Weights of a small transformer language model.
Size: width 320, 25.6M parameters.
Architecture: RMSNorm before each block, biases.
Training: 334M tokens, 5100 steps.
Each number is 500 + 25 x the weight over its row's rms, rounded and kept within 0 to 999. Layers, rows and columns count from 0. Numbers have three digits each. The size before them is the row's rms in percent of the matrix's.

# layer 9 attention key, 512x320, rms 0.0535, rows 172-214, columns 192-255
063:504516502493538526507453525483513519447514528458521515519495520519523466483498463474469506515497523475479499491486446462532466504505551529497482498518499468533474488465510516457488507504555494
074:508499454504452461510503473483480491489489544495518509493497437499520432468496522523519430476479529512507538474502469495515536498505472505466489478518553484463529521459512471480492485500510478
090:503508483509496493456537482496498495526544465511497517470526478469490479489507507498512499459489505516495496475509536527483502496521472463494497506502499533476518527518477484504505471502462504
068:520498519474527501500484514505533506484486552503504483484494493564559463488500486473484488523514519450516470439465510508478510492493545485465500526501492485543500510521536541495496481485523489
075:477469512487456516507580524472459507491521501514476510501493490483464519529490495561452447504506494536510564562491507489553484530520467537517515497524491484465501491508482489482451532491449493
072:501520520529476517474469460455508493500525447495533526486510506455506482463506503508507511487503531522517491479493488521491504514485496482510484496488503499490489482472498444472526493510487483
070:493510476492454522474584506496517508483493487476471512496538546485453525544497512539504528528491482517479513528518480491507478481507472514535497524499470496486486495495477487529504515504483501
071:497506505516515479501513493458468497477505492509512524528476505497496514485511481514509461498483482546502543519522510498519484554479433522521524482497563508441487519493485503470491508517516498
076:485508487508463463513542495497522489500562453510474505477462477466490489500498498545490485489532507502506536498552544509498479505469466508518496506519535504487503484487471512496525507492489500
075:505506510531465519457428479490480497499465506480535516501500550494477496466516504520486554493452516504472512530466432479500491528503547502500482467488498486499524491501515503521530474518508504
070:514511484497539466532468500489534510490553511500508481471453448526564496485503480468504450506531512459520478420530558533475505489486565455482498509503510508515506509494496565473532459505530504
070:490471517492512485499513532523504492477447523502487525547493583529480511505497518503422472527519503493514533538493494456540472539478529532466532487497486468516500481508498530527480544501518501
074:538519500506567484512475505523545506502505525520503460489490477522556526531499530492568558515492502458526459460486534500456512463519537481480482507487515511570489535517529535524520455482506519
067:542488480502523484468537530490510499476512537507478508480473438551541486484503471503539482506519503480517492455508534516484523508506546482485486536521494510492490538536507541461515466467507521
076:511495482491456495494461469526513487506515512505492497493500469439530481495487503507494547472523509462482483468534475500442541488511456473494499476439508505499523554473518484525495469478492508
082:511508484535479456502477474507519460521539468525493505470517437482506466495490504528509493481500494488495480474535529534475521491507455477508487508484521528471530542506507512528512476472460491
073:521494513519464480497501476516510498533458540562519483495503507503515507530491540536492438485519471498484460513520520519470506537531448513503470478484478509469529511521525481528502522489474492
071:513510484483515493485476520497493504464443536471498494517505553548491475500497494490468515545487488484499494466463438478515495497479543512468507475507496466502476479476501532504510502501564498
067:481499485513474522492507501493443509481531457463469517462509488508521473467491472500438489481482530525501542524474535511538496503491513495508522510514488492468500472504490509476479493500502486
082:518498505502508535488502481464506520485479519498536497501518548474501512463492495469543548501481489511502485486510423497481506509499506491500511473491510492474492505486510459480539470528529503
109:499525464541494528515512496476508524495513501502495487496487558463498517551459451486488530506496502498482475466463518495492506415502495487561486505536483473500462518494463506490505514518555484
086:505544503545504506536514519494516491498525467513492478488505500492502541525472420505452522499502522515485491530516519511490505419489493497527451507525487500497473544500490488494510540504554487
097:463506443501546525513551513486507490460539549486487518492518552518493464511504476512464512500536478505492492496481496540499487462521469496566519504497484525508461515485462491465493491483525518
112:528525561486519483534460499529519510484504457504514474495443451451526556518486474514502521511503508542464487584505509442524499507490481477524562517515462498472486482478537496472515512526468476
101:483477484509504516539501535511502484523468488534517478511487437534496487505499450488494495503484473528509505557532482509516542504515534505520491476509506534492460555512508547487489506478491532
103:499486508461493486517488513516487485500458508519518495491515430542498494490542519489505485502496493512528494527547476507514510551489536501472507486495519527503514513500537522501482511477462516
107:537480512495477493489508484482480496532499502518488506514500548505458506478494538512499506489495554483522462427461476484514487535501504486478518491510480475524518459486496495529505491517476488
102:507495523472480506488505479509491480512532532489510520518547525497486464455505589499507493507507506480477522476484493484497491542508509530454488517465521477492539458508544477526502486501517484
102:496494531487518522515471525504527539459477485493512489499437499468540499510493451481480523527515498516513489517488553485498501523463501484461554505485497520508492482501487534452519513523486484
108:487495513471479481461483474466503513475497530474472519498506498475478500487525577494516490507536484481510524452484508479501471522483478501455521519466506501490565460514489495536500468511454478
083:510543530508490548530488516493536524483520488514534493484454521453523516515491447523475523504481493518450505524494524454513517478513488508513502518524503467480460514509501515448497515513519498
101:511524517472497482481495472477477509494523515473502525510497530486492508490501575489523502507484510493486510440464505487480469520503470488475513511479503477475547427489506477539510488518502471
103:484470508518485512532474502496517482517470505541508477508482487524480502501512444524484499500470463531495473536476465506540532510499523476491508444544496516514457548480500552495493537487493510
087:503517503516482512492519487489509507492525534490484502498492582465504498512480494520498506506508497478475496444460513508486502464529456499534509504511503473500476502514468491483515508518571477
116:483543458500489464509497513410490487497483502499434491479506484571453519541490516510461515481506470553487535445483518520507490440509468508490446503480520529478491519537466495530478501506469503
095:508498523465481474514486497503490474521487515523498495493527424552460478479536535479479470491489509532531524528520477513511478538488514519442487490480507521493523495512534504512484486480449511
107:495498489578514535520528520521504486509550471499509492517518529484479461502454445508492521490493520517486491530488493499503508473521500513558472488516474486501461549480506492471509511502545506
103:516517499506490504487498490473507527483549521471487513507514591455487513509466500507509506498511520466491496434459509487489468451506472491523498512515500473508516484488470472493509506510539488
101:508507512526507533495502498476517517503539487469480515518489592444496499493479492521505505509508499488466500475449523491493495470513470510524496505496485476498475500487468484479523508524525476
105:495468530469504481498492500536493472518487497504513512497508437537504476452537530502508461502499495509505518559539482506507498574494532501437501490463511536496518473498539501500496495486444513
084:515525467532485509517511516460510506493492460507512488488474559489511523538454481501469539496470508522482472452461537505503517459531478482516511502527487466493471525505475521482504515510560494
097:499509508475508485523519494478490501464500555520504514468498553515514532519465542511478537522483517506495482418453504516454477504512457494519519525493513498501509471524492478520488483497529512
091:477520524513475505496502488491487498517524496501478521508453507503504430480506572504466522486522497523481525501484524474515485572478474509473530488468476494475542473516518484516501484524457493
# layer 9 attention query, 512x320, rms 0.0607, rows 173-215, columns 192-255
070:537451480575490524519516462479495487512513493473497495488490475560516489528515499527508493491513493504538479528487470526533522496519518531537491456501455484507512483485482479459513529520512471
067:543491502525545479526520486482497520507509451475471513510514530463494483533466438501515498524502501512471488511493501471461492470494488506513558479487473565502502546527470485467484495508515500
063:516490556476513506484500503531535499488511540497507498486461465485538510498526487507511562477539519522496488486511503530478500502433519457501541480519489498529505459491502494483500471433509507
078:462501444473499464482505509495476514490482497516479509531505532520494517483491548509474449466475482495497495518476514522531509502516511495449454506523471498505498475506496492487480517508499492
068:551508542530484545500491452467494542487515490459522512493523526515510503517506472489539511487509515498512497510524491478490497507481473498500520470505437497451461491502516472493516514493476517
067:478519440480500491499511510511468495497495510488474494516526521506468489447473518471502489491502516458469502499497484494517482504522476512494493540492484508531491514524508489495496516524504522
066:506462511514475498498478485455465499524514497514519466499538505530422486528484528502459420467500473529503497532503493517526511511527511512489419493474482492478489494502508501475502595509480471
067:499509423476509496527504480465487511512534488489483503491507513469482516498468486487493519536529510518485529504491510490512424503530491478508474517493512519486486578457481507493534483517496540
070:526513565507472519526475500498472517471489501500526472537511467525493488492461509475537513506461505476501489487501517485479512533470501506483442480486524471479507476499532500492509511509496495
069:498507502518501506512503478486546494512518490492515532460468483459541530536521474520495536516526515508509506485506478531476444506456488472521526470515513524496486534442472510491540449472509494
068:450502499473498473490492508498471492512476527533496468527518497493480529467501530455454464483481491493480482505512506500523510512480536501473441527523539481526499453510531524502450530480476496
081:527516537512515492505501528521530486511502511511472524480476503476517523541531460525517529546515528491522533480509494508446486478492517498532551538493534522511506503494499518514511459477524506
062:497520490473515470495489489477514492495527519486470474502481480457497501526518498524488559517538517508501539509485476543520508512474497452489498479531512523491487518501465481483541480466531501
081:550498511532502512524528495515488506485508527503511489499472488505510467525509477488560553516487480513514524484508490511479521481502523501525506502522519494503510527490499486509508473493522536
079:557486492530511502532514473487521497510514504500503501488479541501526507543483480515519570544497492495512494444483480526476499479515487489533523475504511525478522547471477491487538472495524507
067:539486496489460466520486455521497481465473492478476514484485545491510479511530541517526526512512496480528495458471472549516531548532480479498525493548478537484500496504511546538493512478491537
058:474503516480476546495480510517487495492508536465515475511488460528485476468496506466504496464481512487504489515530473511507522524455512498506467523496491460533481449525511501505505501469498509
069:457472487497506499510515505487490507510512498473475494544504500535499515462468504505484462509491492490459478495489503482474485486469511494441500467515460491481493500496504512432487506479529446
078:556501569525482521514467491493482511478503490488562485509512471524496478504493490470527506458505485507513499526521487510519537534485471491481472483479476490472496479511520491503501564522485509
107:533482517518490499480500505482514559558554507534495450504531513513497511478462499549462495498470472501474481516447531486481515488527516483510445509508490445510468503527499484501439477504505482
090:508549481530506494473492491503525517506480502519503496513499477517506507441451497513430520496448462545471497523475556481448493493503509501497426524548533494518475533510489482486467463515502515
098:495512523503525496486551497492539515481542524505523508515529530495489489491505502495492497470476478500502496516493544522473499484510505510492450500492481491530503494527495477537474472434539510
113:502485517509512465492449516527456497504487481488466495496486473522508506448474509537458484488507476536480485536474496509495501520474482449506522505514470490489491476469507510496509500507500498
111:461534517522514478524515560509493466465496513529531509512491443513508491490499485486460518509490532537520519510529502477464480498467494517515501509523532522516517495477509530487504516500523528
110:470535526508520481523515535483483446460495496499510527519493478507492489501519497455496512511518534506534519471544468502490481491458484505494555500507511534492550470467510522507540520482532514
113:528491479496502499528553491490481505501509503521481485492520529488500542537504504488548527483516502478532447462512493474541483497518514485505531463503496495504500505515504494467494527523479478
108:523475476448488532495479466473500482524501498481500497501482524490519471530499501483573519503522496450508481484494488533567509513557476519497510503444475512471497516496519488495513505491477494
101:482498504481535496516499510515504513517517515501446493463520483484488532480508516531489438508502515529473514504470506497540514496470500477473549492479498490500449452470460499498525497503498450
112:498461492435496513497455458480499512509529467473475524498486524479468488509559510484557462504546528442503518484507459533552514508488476497481560495473460495482506494484514462522512495491470472
083:533489527497509480493493518530494524540527535498476468498506488520507534437460510553480462497462487500482512528446516522488517508516492470488465499491475458510453482487490515515477483480499500
112:540458479474485522485477437472498517539507492489462482486503522499507486511490517507554485506520481470482495477481484526548533518548485478487520489479467491471480519511501477508496501504460466
104:482509507511493486520529533515482500485497530534509500456512479497541508469481489501454492511455518507506520471502494477502513481462531496496506505527541496509463526481505558465481538501500505
095:544448484486492518490510470503501534541530507502480464497502523496505515502472511517510486495487478460482478494463503516505527486550521506497448505479510470533463516527500506498465468484514500
111:481504523498490483502459498472515499487518499530498499500481469519480490501527490491482480536505540515497533507529489515491511485483494508504469516539470500510493529520519466536461500517462525
094:481537497480488509526490500476498462468477536522513534496495482498516491510522500480487489512520543509524483497538490504496475499487485543503541506519500546459517508469531524475512531499484496
109:489529481526484541487540506513509512497476522508538474519501496512526494486461491510454525491455470538489477542470561466485496494517517514529434498513499489491487549503485518498482490512514516
113:531461477476482527468498465483519555544534496502480480494518547480484508507479504523505491488501466463473467490462528504514516494536506483490464492495494472518479522528492471491458487498478473
107:511453491486498533479498474519499551543517497487491486483497524487516520485490496538502482494462470464475481522456523512519523492525526505502461493482485468518457522516487500505464475503479491
108:459510482486525487522494517514482433447461501481507538502470486494511492514538496456525504524507525498525513479552473508513491505463485515483551490500506541494516498475507516499550521504491504
085:544500532532478486499542505502505528542528514520500447491536486511506540474461496536479506492472484521482488510464530491483499495521503473504455489507493471522480513520491505521447489513518486
104:550505508518510500506516477459511505522520541519442477495533506544513526542474524515508492506505479498488469471504490518494506501539477500504495520486486503515491499539501488511470513464530474
093:513505516459502530511467469494488497507508525503505479471498488514526498492525503500552493512474525503506505518473492529592495504491486475495535487497454507473458501474516457502513512517473485
097:523514477547502480486483477507479503517500491500460466479482464547518494466422518548462513492489459549439445519434547496482504494520478452499473501515505493471513504478487506476535455507507496
# layer 9 attention value, 512x320, rms 0.0428, rows 128-191, columns 192-255
087:496488482531504483517543492512494517502510495491503490434520471466502522529501499511507529487576496516522497441458500507472529488521507535493469504494489502502483442488471476476497515514516481
089:488524494513471481491504500498467450511501515492534485503529498490474514500527496513468520552476543534495516473496531535511522511510505508509469531504484497469463438496498488460458508472522530
086:474474480535481496499496495460507480481493487495533502478492500529507506526515477510445517509408520509499491492501515521511466489544527462499527500508508511529544483500511528494507496459500492
085:480507513468542496504513503487463530490488483511504501503468434515506537507498519514474517488527531512534502514506504511467464490455493535494516530512483499524522538543511468441504520510462559
096:483523529490495505498522510528474465534506483500518522517490522482504489496526500494477489485530478478429437476508518532498530492522470527500493465505512503479501508498493513556482491487511509
081:519484506517523511506479491475496516525493526530500475476472447472483510517472478523473524467541499490479505511464480482437509480487501528504478475493529503485542516473510509474516515512487479
093:528484513530500527490481492503538478513511473484508491502512511488488540533473488465513483491510501501469502492488495526500520490503453555516475497478492492491467493475489503534491507515512474
087:543530475511504500484513510508511497479497529494537498506479552458494447537486488508469516542580463481453441453488479530507512498518520504497470500499515516476499509484500494435472519473527505
091:499496493497503493521530492495501545448485486494468491458507505467507544523507485539510488502496510504542493479492483524478501500460532414490514519522492490516489485547489463444484489501488503
088:450516542490480484492539502566415525470538512504506491480459418494514510494508508509532502488514518529474519521501506498515508511484508512500498512491485497478502522499513504471488471487483468
086:522532481496518494508531490524506443536498486488476510486518472506485492465477498501501487501463583515489541446453484459501480499519501500492521502513500485489484490484484497463512516494502488
086:548513515524474505494449488500476471493534489486493479472476513480504565518495492505534508538543564502466506524511475444518508502496460518499499482494439519483527482498511496552442484492535459
081:439570505500482476499516497552463447547500517486485491527541522513522513513506508497480497485530556504523484495466538521524487505519524553495488515485549489463519491468473500467499494472542481
086:500463508543522516505490501518518532494505501489512476540496458535490455491497483470504473476481501500538538529497510473499515514462501506491529496497487484485500490502517512525509460539489484
088:496502507474485521494522498498503508475496496497490493496517506521518545467486482474497511514460487523516491490536499450491485506471509489507532481508466501511527530509494525536521472531457489
087:548455505508495524496457513493477506520500530515532486485483462521489484523468478539507541535508505516486545510495497552478494510477527481502484520507532490546503483477492488472484540510509484
090:489512505498468487517525479499527477543480502505526491502518527535502508486488502515510531495506520504552449488529509531504484491494544522501485503513476500489499499520516482420532475500493483
093:507508488499518520494492503510487516477506493526539511528519462500496425472520505493482493475464482493481503490478522500532519496542508493490497524496511493473449464505500504463476442512462499
096:514460515502492527495514502518483490521472511495509511516518496548480527467488489479461518489445485530490494498503535551524525505532486445501510532511516487467485503512505485464481518522484509
088:557450512502529493502470488478503505513524498515494487488480421445480560532478483524498492512514527509484531508490467491466499517522504469502515507510505496515494519497484538486528471531484466
077:493529531492470478505507505441468485509497505508512505493485535513483453547523516505474486441504529493525506490497551465510489500507497513495509498491534480485544530488494477499532527477497511
082:483475489508496498491537500545540474509486495502539521513486506496518494517489496507491528503490468472510494507483499542506527498513497488518491501489504510502513519547528515464496462504486493
093:499436500503510487497549502515497499509495513490482491485516467503494501478501482521476527490439497498501579486485510482443538495483517512500521542516506478515481520521501492493466503509523497
092:534517500521509529502521499508475447517516497498501523528474524562509429472501473481485506529455528458475511486498516496535506501499529422495525466495484498474510492505523528521490530495504498
100:478500501522471486512511501517552475510495519491485503501485477513495445470479507516471519487552518487452510464457530476508516489529522536499513478508532501453487497497500503495541479504526458
087:524448499522512527499524517499488505419503495487475505480491486514509542498478462516518509491445478551496492475496517498462521498499493492512505519495473500555477510478505513571486487539501471
084:509478506516471538511512500452540500509487496501506491540491560504514546548495472476546465542510458476508473563505486532501521497509496530501469485496481515527509500496504519612497518569508538
079:492491492461496522495525506492495470477488502520479514483482500510518470509511501514461485478502519481452491470504483518526458491494481463482511479495474493496570490457537464494518532502460515
084:540475521493497515493482492503490542504522508488473487511444438484503532485487505514504523512514491451443556531502464472536507514465534521505508484504510509482486559502517526481462534485502484
090:491495483499502512511521492436495505466503509511500501505477553473481477535497519478489481463480487502525513483493504460462504491491466530476492454507487500489513514505477470523508489497494562
088:432512519517470496513534503482534450538507496516534511527507510507530525522494506473499505481487539526480550526511518509481471490534473532505505508501507509457501514450508468502498458511527477
087:564497517486491523501505496535476483493511510503507498465482504538499482504486499499489447526453530514518468531525463508535512505484505468516503512519446491485476512481516517498457486502474497
090:527475498493532518517537504563500483503508504497478509488462494520488516484496493479555527534500512534501493498492482496483525493499499440504494513503492477492477498529492500471521530474538519
089:478541527435499514506521500521478525498516482507476508499473466498506519485503501495508492531544486495509469512536502477530486497487518517504496493504474513498515560535479539507498506482511487
104:474507505452532467504517503534478508482520504494493507482476460495489513476519508494507486470498488481499515478513516531496508504431516409497517515495485503492513495542516520508503477464480560
080:468487499513503511494480507506498504479495467494499495508503443531520503459490474468492505500479448532452539529465508545463530509522506513508496536498512495488495474525480521534535514502517472
091:498482534472530494513489498549503461522495515502507512545529529517516447504508491507510507515544552506533565546520518507551526517469500483508496494511503494466463525502534495489522488503483529
078:498514483496460496506527492492483474466447505488542511520497548488500515505490508493485496483428525503479539503518505521519498495489460522505530469515468500499459479511521453466465517477481502
090:439514497512496518503565499540483540502501483507534479507480480527499533469514496479529517446493492508501514500491495520502518497528491527495509483510492496475529501513494500434507432491496437
087:466509489489475508493520489495480490474528510492502503522480511504498501486518496484466512480485472451491505482507519524520508503525532514492494482486525513507516540535496515496473519477538523
095:551512488511497478481477488530466499496505477508503488462470486469506486496509492502486494478500496491501493489443510450490534509500465527480518505483497508544511475502494498567488518526488498
084:505464492521508525505532511494529503527492544482519509515522550557485454508496499479514526496482487532514505506471496505497510506505544473496506491511531476471499494499500499468490508486534503
078:495491483501525520501477502475512556534494480504485472476511488500476566498494477473537496552461518512516461541484459456497494503482516573515499519495506488501474496494486529474491501532509443
090:476494487513513502490551501503479527505494494492535490508497516503519501498503505475475490557485513487551463511520500494517511496510551448497493507503469485498500496560497509481540528499488515
088:561461460521509502480477501464516487462512512482510516497455515491505452517496482482477480498497465491499444519486497483544518486545460466501510496496516500511521495501498537555522550484486482
085:513524517499472486497510503499453500529519489491455481464498522464483570503526502517523534544562489525456450489513476510469485489454481566513474539489492501504526495480461517541468507494530505
097:529557498464543504516489504502463446490483520505537493547497482497489459500497505479495487518526515512502589500507480509460498495509494510514505526491470506484521498517524453475539528497511547
087:495524500531480501487467492485480484525516491500549516539501522536513462503486516484506525501513509470491568517459498508501489514533517532483523513502516514508483515477513526506474494506506494
094:522454502524517505487495509507516532500489478500543470503516565473506492526480491494533573535473461509517525487507490479460497500498523511501494492500513509569461506499498516467498505537524527
091:462505483534505516499502491541477474538498472487486497545513522522507523488498484459496464478496526476512514518481520482563532492510495537484503490486492496486513501476500519552520469542521521
088:517491468547525529493479499517529527529498479518508473507539524460511534525469488486499516518561466501483473513474498485509504499561500529497482489503477509541464471466485501501518515548509424
096:470532521523478518497492497441469503514482526525525513499490483520520466520503512487520510479499497496534477519477513549471513499543515558496513507491527496509525500502496538536532507522495504
099:461550485491496486498508505482487544479494522512485499512498519468502515541538524500478462442519528480526456461511532547476508506458496453495499473497522493507511469511498475528490506476518567
078:549474519491504511493458500479496474525500494506483508497455460513502488479484487521484502527486496496506494527496504513541537496506497475499491522508458508512521509516520514551494513521468510
080:525499482526517495507518501495503497498500520503489513482504507519499498515493493529517519483506553475490573474478492496510463496507537410500517451516545493487510464495487466466520504473500432
086:488506512477530516510483504550488523530520463504533471493500501487500476484505479482501550511542460488521496505481506536463535491536502477520501525501504513519506513556504517471523497528471497
083:485497514509491517489532502447567477508497512488528495519470497540531528480483475490530529533481493507488484548493507562501494499508527496503477529500496494502517505516521552499504482513472453
089:475519510527497518528483496466545422515485473492489507503541524521520487506488515512521528473547530522487413508487492504438480493520453485506486476523490503518525469505492492461526488517508484
091:556424483503480496493478494528541478481514483493506496491499488518476480432499493503516520536463436504479560500478490475470495506518479487495534504507474501501482473480538499501511460516506511
089:497489521462538486502506497536511419532508513510492518526477446520519495457498503533515494488496502496483506522508509505489519491506466453499522487491456509481535518489547468518510468492483508
099:472483513505488471516537496507499527498503507485496466455501472471499572506518508522540484514480528519520470502464501473482474503502529534499512516494493494527536486490506487488488514501488484
083:453507500482483497508495510495455477495497510481524525505466507535514479475520485466496499484517502459509531521497531497529514502461487541504512483509506515454530560527514518549485497514450541
095:518521488505523505498492507475516502516483541492507511499491477513495455554491517509510535493514505524506540521483491527502472491506507474493502491503542505494502513458504504446522515497474468
084:535469466567488530504508496485531565514517486493505479475529525446489483547487461517511499506520503511465452485487469438537528498496508508503468447491511509493482473513477520492503516533515422
# layer 9 attention output (transposed), 512x320, rms 0.0691, rows 128-191, columns 192-255
067:530509517488477542536468494482487495502500538514508502520517532495493485506510464525483467477449521482478469517501500495520464501497517494478501502484464490494550564517527506513500524529481514
073:506491492500503520495476497500555510508503479513470517488487489478500472515493507527533446470529453499558506536512513491493467492473450491514518486497514507528543519508518508500525499551469477
064:483513545446493487512483517538514500510529508518485477530470505482450497467511513520544492473550479470522497462496517491496527530434471513484491501448528493487459459486531511523474520513446518
077:507520512494451504503525468498523463510496540502483504486491547512469492486490497490556468502530483476467524510501505460526479534557515514497502475496536472492479491473477529556476488492474471
079:518481480487457520489514474474511543478463523505496493505470452514512528485511520513520472526468517529543554522513480465532500501486523494491495525530551496497478446480536505503534523514509521
061:517521501476454487471521506533490451474484482496493530524526516533554494507515466502506502488461531494547512518477505534536470530492491465511514499503456511520483519514449500500498471490522463
078:530511467521498493507517510496447526490456521512500540477520481488519451496536516531478497497479476513521483546463518518499498464506520447484504511498499524512544521486458487472518515503535479
059:472503553510473513510468485539519504524489459487477519484516467492502538480488474532527470445417515512551494526511505509542483513491466513501520492499505490530535477539511518559530476506462492
078:456507519503526496486462482504528495553534526528504466508508523513438493476505504473504529507537495483488492481471519467508470534507493548504461465475478526510472546487518506541483526515492483
072:528526480521527493479486496440539453545456494495500531530514559517473530496515531497494501519497497461510498505518464474510485518537486526484492495514553466498462482523479488532517503484510539
064:516471484499494469520489509486474503441509519532543463508493525458503476535557484550489501476530472509511476565499498538508525492484515486466464460491460483496506511513513475495495521526501509
066:454506495501495485507508490514510473533454498501506564512522513498504471519508525543492480442466434503524469501485524568479498479483487480518502501489580506507480484455456535487500509474477526
053:540501482532499499514492510475517519465490486520521481500506453481453523507520517571479490495492430515512518502503514448494510478531488480506502492510479446513500503537523527486512512519461505
068:507522457504538459494496492481487480510513481514487530447521518487537502532474526491498532527513491523470455498497485507486470474562491469555484505505492493516498566495464476462503492486522483
070:500490482493531481509516525518487498518499500514532482503504491492533471482499467498504521506525523479490491484445483506491511530538522491465464514533491498526467500496479487503449484452557482
066:541527480491492484499512514500532483458515447505462511491495521478492496510498481494492457473478504502532434512518491481507487474523470476552512474484414536467510525513497463501544471523491507
064:496476508485522513500499525490484479474544532497492481523450494501508497484514459478502455498534494478462547496487485461480508507498476483496481490457506497493484516516480548573482525489492542
061:467482541498487490504517485497524525499506471453494480479502505508492537542485518490535514521520459521521506516495490517462495512470490510489488524504493477509538533523507453523508534491528449
080:514490462525497467509538526474507519508552478492484487503467471453492471507508502533530466537517475479522503541505471454461502482494500512528481484498502503531491481480491511509549497509531520
073:509525527491467528496498522487472473467475470470492523523502567549497478523514507488496513481478497487529491515490520525505470475452503522504505486465459523488489505492518466514486518488486516
061:517489502485523471508481487523532495483472502505475510511500483542498544449473469541532483502520472513469495472529511501500503543527489534534502524488496493519481445534523553511485465511475503
063:472491545474495515519483521496473514518524531483482502487495497528486513456509508505532495512515512511459497503523491447527481503504498522480515499528529455482503453497489502517512537484471513
074:522546492521524505489464507467484503478520515515509489496488515509488488542508529491508489525554454491520456533500470502517466481525483493531465462509524532502479484511499477473538495543465484
072:482446514466491437503509483515522525472498479514522484502481490431498525516509513540488479501513492518548499519506477480490519508494472519524474496548554515534456460504496497476515482471517520
083:522491515506534472503529513510455525504513495517529488520530520484514548544510502505513502506465496526524488523516480532500508520506504478496479516521466486510514506544504508466507513511501548
068:503512465504505486523474471501488523567497498499487513494521500457468461511507509523503512501513490451512492538476493508514498455506497473500505478506510509491509490470467477445507520518503504
064:479501473470500506505502472524462521513517530507495517468511461488516491466519514485498525474497524502495515447486503476486495460510495448502532495498536565486511504459499494468507517447503480
063:516501504480492468512476468549532517511485474498512503500493509488465494479477466479536508493477559529520493514481507481493516533498504521488505497530520476501430496521472524500470483523524505
069:485521504522523472497532518509471468497491485495534528519527579523502519548492514466522503515494490513487464490510486520494488502526459513509520506519518482475468492515477482506509472474495533
074:495521497489480525509453458538496504520468512505478490463538435531537487466512473501518504490550499501523504483506502495518467509532534484509499539476477518515495474493496539514496497503517437
065:565532495507534505484468483490461526481478514513465524489512466516452488508508524531512474485506462486529478487493532508488498476497485478537494503491549490513508448536486548489524497518451539
065:427492498512519515501505468497546498522492454485484524497495534479479498512515503481531544487493486505520523517497510494461496475503478495477499479467536506525502478505487490515510524528488507
064:487504507545471493476503498475494486473501527512521475516509510459490494489532513550467465489483503470523530561517486502516486497485508533495480469504486512497495465476500501520550490507487484
076:475478506559510491473524498491503476490472545498528492526500530513516521495508504480511497490488515502481567485496477482472514512531490499500499502522548474479463488494513502515481491454502508
112:479497508520473483486498477485518489513477504517513482490510508493501495476515530491492510540528507517500476493519516456534480538554498563482490489537523464502476490486493495516486515514485458
056:562514482498490501508544500493508488506498502485460534524481510469504502509493528547505478497483508460534484512546503474517502478490493471525526475537483518552532488463502486481534492490517527
080:492505471535518510466512472457497558501512498508505514487483502519488527482483559467515472501506464512473474495521457491465508455544508525508483503496519513526488477494486499507514493517518524
056:484518521499529535493468487503526517528551529523480491478495450516465488486511525501506468508547481499535482475489484469482496487486505498495477527490539492490507469493506541539487504541500523
059:504480505460508482502507528487480461512500528506473522530496512512506523497500494532499482553510462492495481506495499496472500498500495501489489530484534464478458519515485497546492545480495557
064:471470525477501493515471513533504491527487486490499474479525499468534502485515500506497495536527493525522501469516487468495482526537462503478493506511482466483520467512527483521505513476471457
075:458493508459477513507491504474523471518492508476513502489550508535506510500544558483495543505493504480483469527519505531528494538492539489463495479502509482461515494490527460482499512480516444
063:522534483514524453506492493498484498452543454545477462500492449447501509511503483533476480489503498487508498506500503492489492469537475489547460490458448508549500520530474509469536497534486486
070:524509492538495506481533506517460455442524521505524507530506522509526469533501507494469511454517474491499554501482513546473514473520493422491501483478485538484520524484484466509483505459502493
069:498467495494514476552454488508539500502525530494452461492508498472501482464507445519536506453559500506483506484491488494507493494523464518490498468466517515547526512478525488508447497486525490
070:446501550474452522504458481529518508529483450492488473508517479502515512475507522510512516506460528485531523466535528525484507534456527509486508509505483528523524431465528482501496494521506490
069:496502457553501538472505509497544498489465512520517510500517481484535476518475478463469482465447516494533523526456540517494499493537493439450512454497500505481484568496525476467499525496498441
092:498495484521478479505505499519557508491502473493460508443526505489486519462486514527517475465503492499512430500486519488549488498525499499489506478497509464543505493512481519515489485493480460
070:516488498472538482505502486513466518490480481501475499470510507509490534532506528489477510507512485496483425502534512508494513474491469488533497487470510526462515477503493486480542498470483514
083:514518467487506552494488514498477483482523531508471518477499472524481510487498473491471486477495534447491467524467473526517514467473468477505482496481481570457521510486505484488509478475490481
074:538483468495508460520536508465468542461510537520537517489514491478523490510514524527475514516488469523468467475511487534471526460535510471507498526505531510484491510505507477452497522449514503
095:508515495479480520506527522493458470488514518470502548511503503531487509502507469504485512476424525484485505534484462530491509460438495470490506506471523516479547558491507493472490485447525546
080:526476480441481495547524498529504488486505501479466522506479501515488538484506504518498486506504491496464532494531495448523530494526522457495502528488481483469531467482502503501503525470516514
105:500479497475508477522488478494531495516503477493516475471497456502482485429499509510505515529521469544509531486513506451530485538539527519495486535530486516489501494492514531519505491531469463
061:441486505489486483492531495538497494496509529491503495509486548496528530498516505476511491500528475483473512510535478466485493501500475506531528481503540473467496469499482472500503512474523485
054:498474570453471477524498488516507511465514470491522490542485487456452482501511499510472497511500476524526451503518470500524530530477537538508463527493465528517475502485494529517471497503492546
069:496466481521489524475560483477468508489479544494477507515508504506518541475492501473518487501494534481449503530516501454552479497508498504461500456461500505500489533446514482503504504451523485
063:491485503519507491508518498527446535529529495483480517509520487479498502529490499507503503497522467504502504511488507451481497451542468467519514469495558531504497510460463452511517519477509516
064:495486502453475487505507499499487549505509553532506487526478479511497506479509455487484470472464491490501558478520561506520524495432506486481526476446497508463487506476521530533491525490487525
073:462523511524528483502499542494502494536501522483494483488506504465550493561495511482490510482493546489490427535508508547501520490449499489518497479493489480512496500526451500462487517485501484
085:481509500480454506480506498461524520494502504492504503494482534502491498498524527493508473520491516513507521498529506460514476525488517543504492494554586471525441450495459518504503510509489524
077:520531483517517522506486518488478448525510513516489534521507558506477473510502468485477517471510502475439508530506509508515503501521484489471504454478509463476469544517487497486477525514481514
064:487467524502477484508515452525501536525485517513478480508513497471534494490481513499525487524534488501504496491512488489470494503573488480474506497499540459526488460502484494493496513455531471
075:522495514451473510493514491536513505483530418517499515519498516519464529470470477485477486510449499482507465487530489483523509513493514515516507534489445517511492462506478462527498469513493533
082:501522518486518511494476503508465479481492524499509538535513512515519518485496481491477516479457509478508518515488491563472493471489492485507503536490482533504515550485502474481484473472534541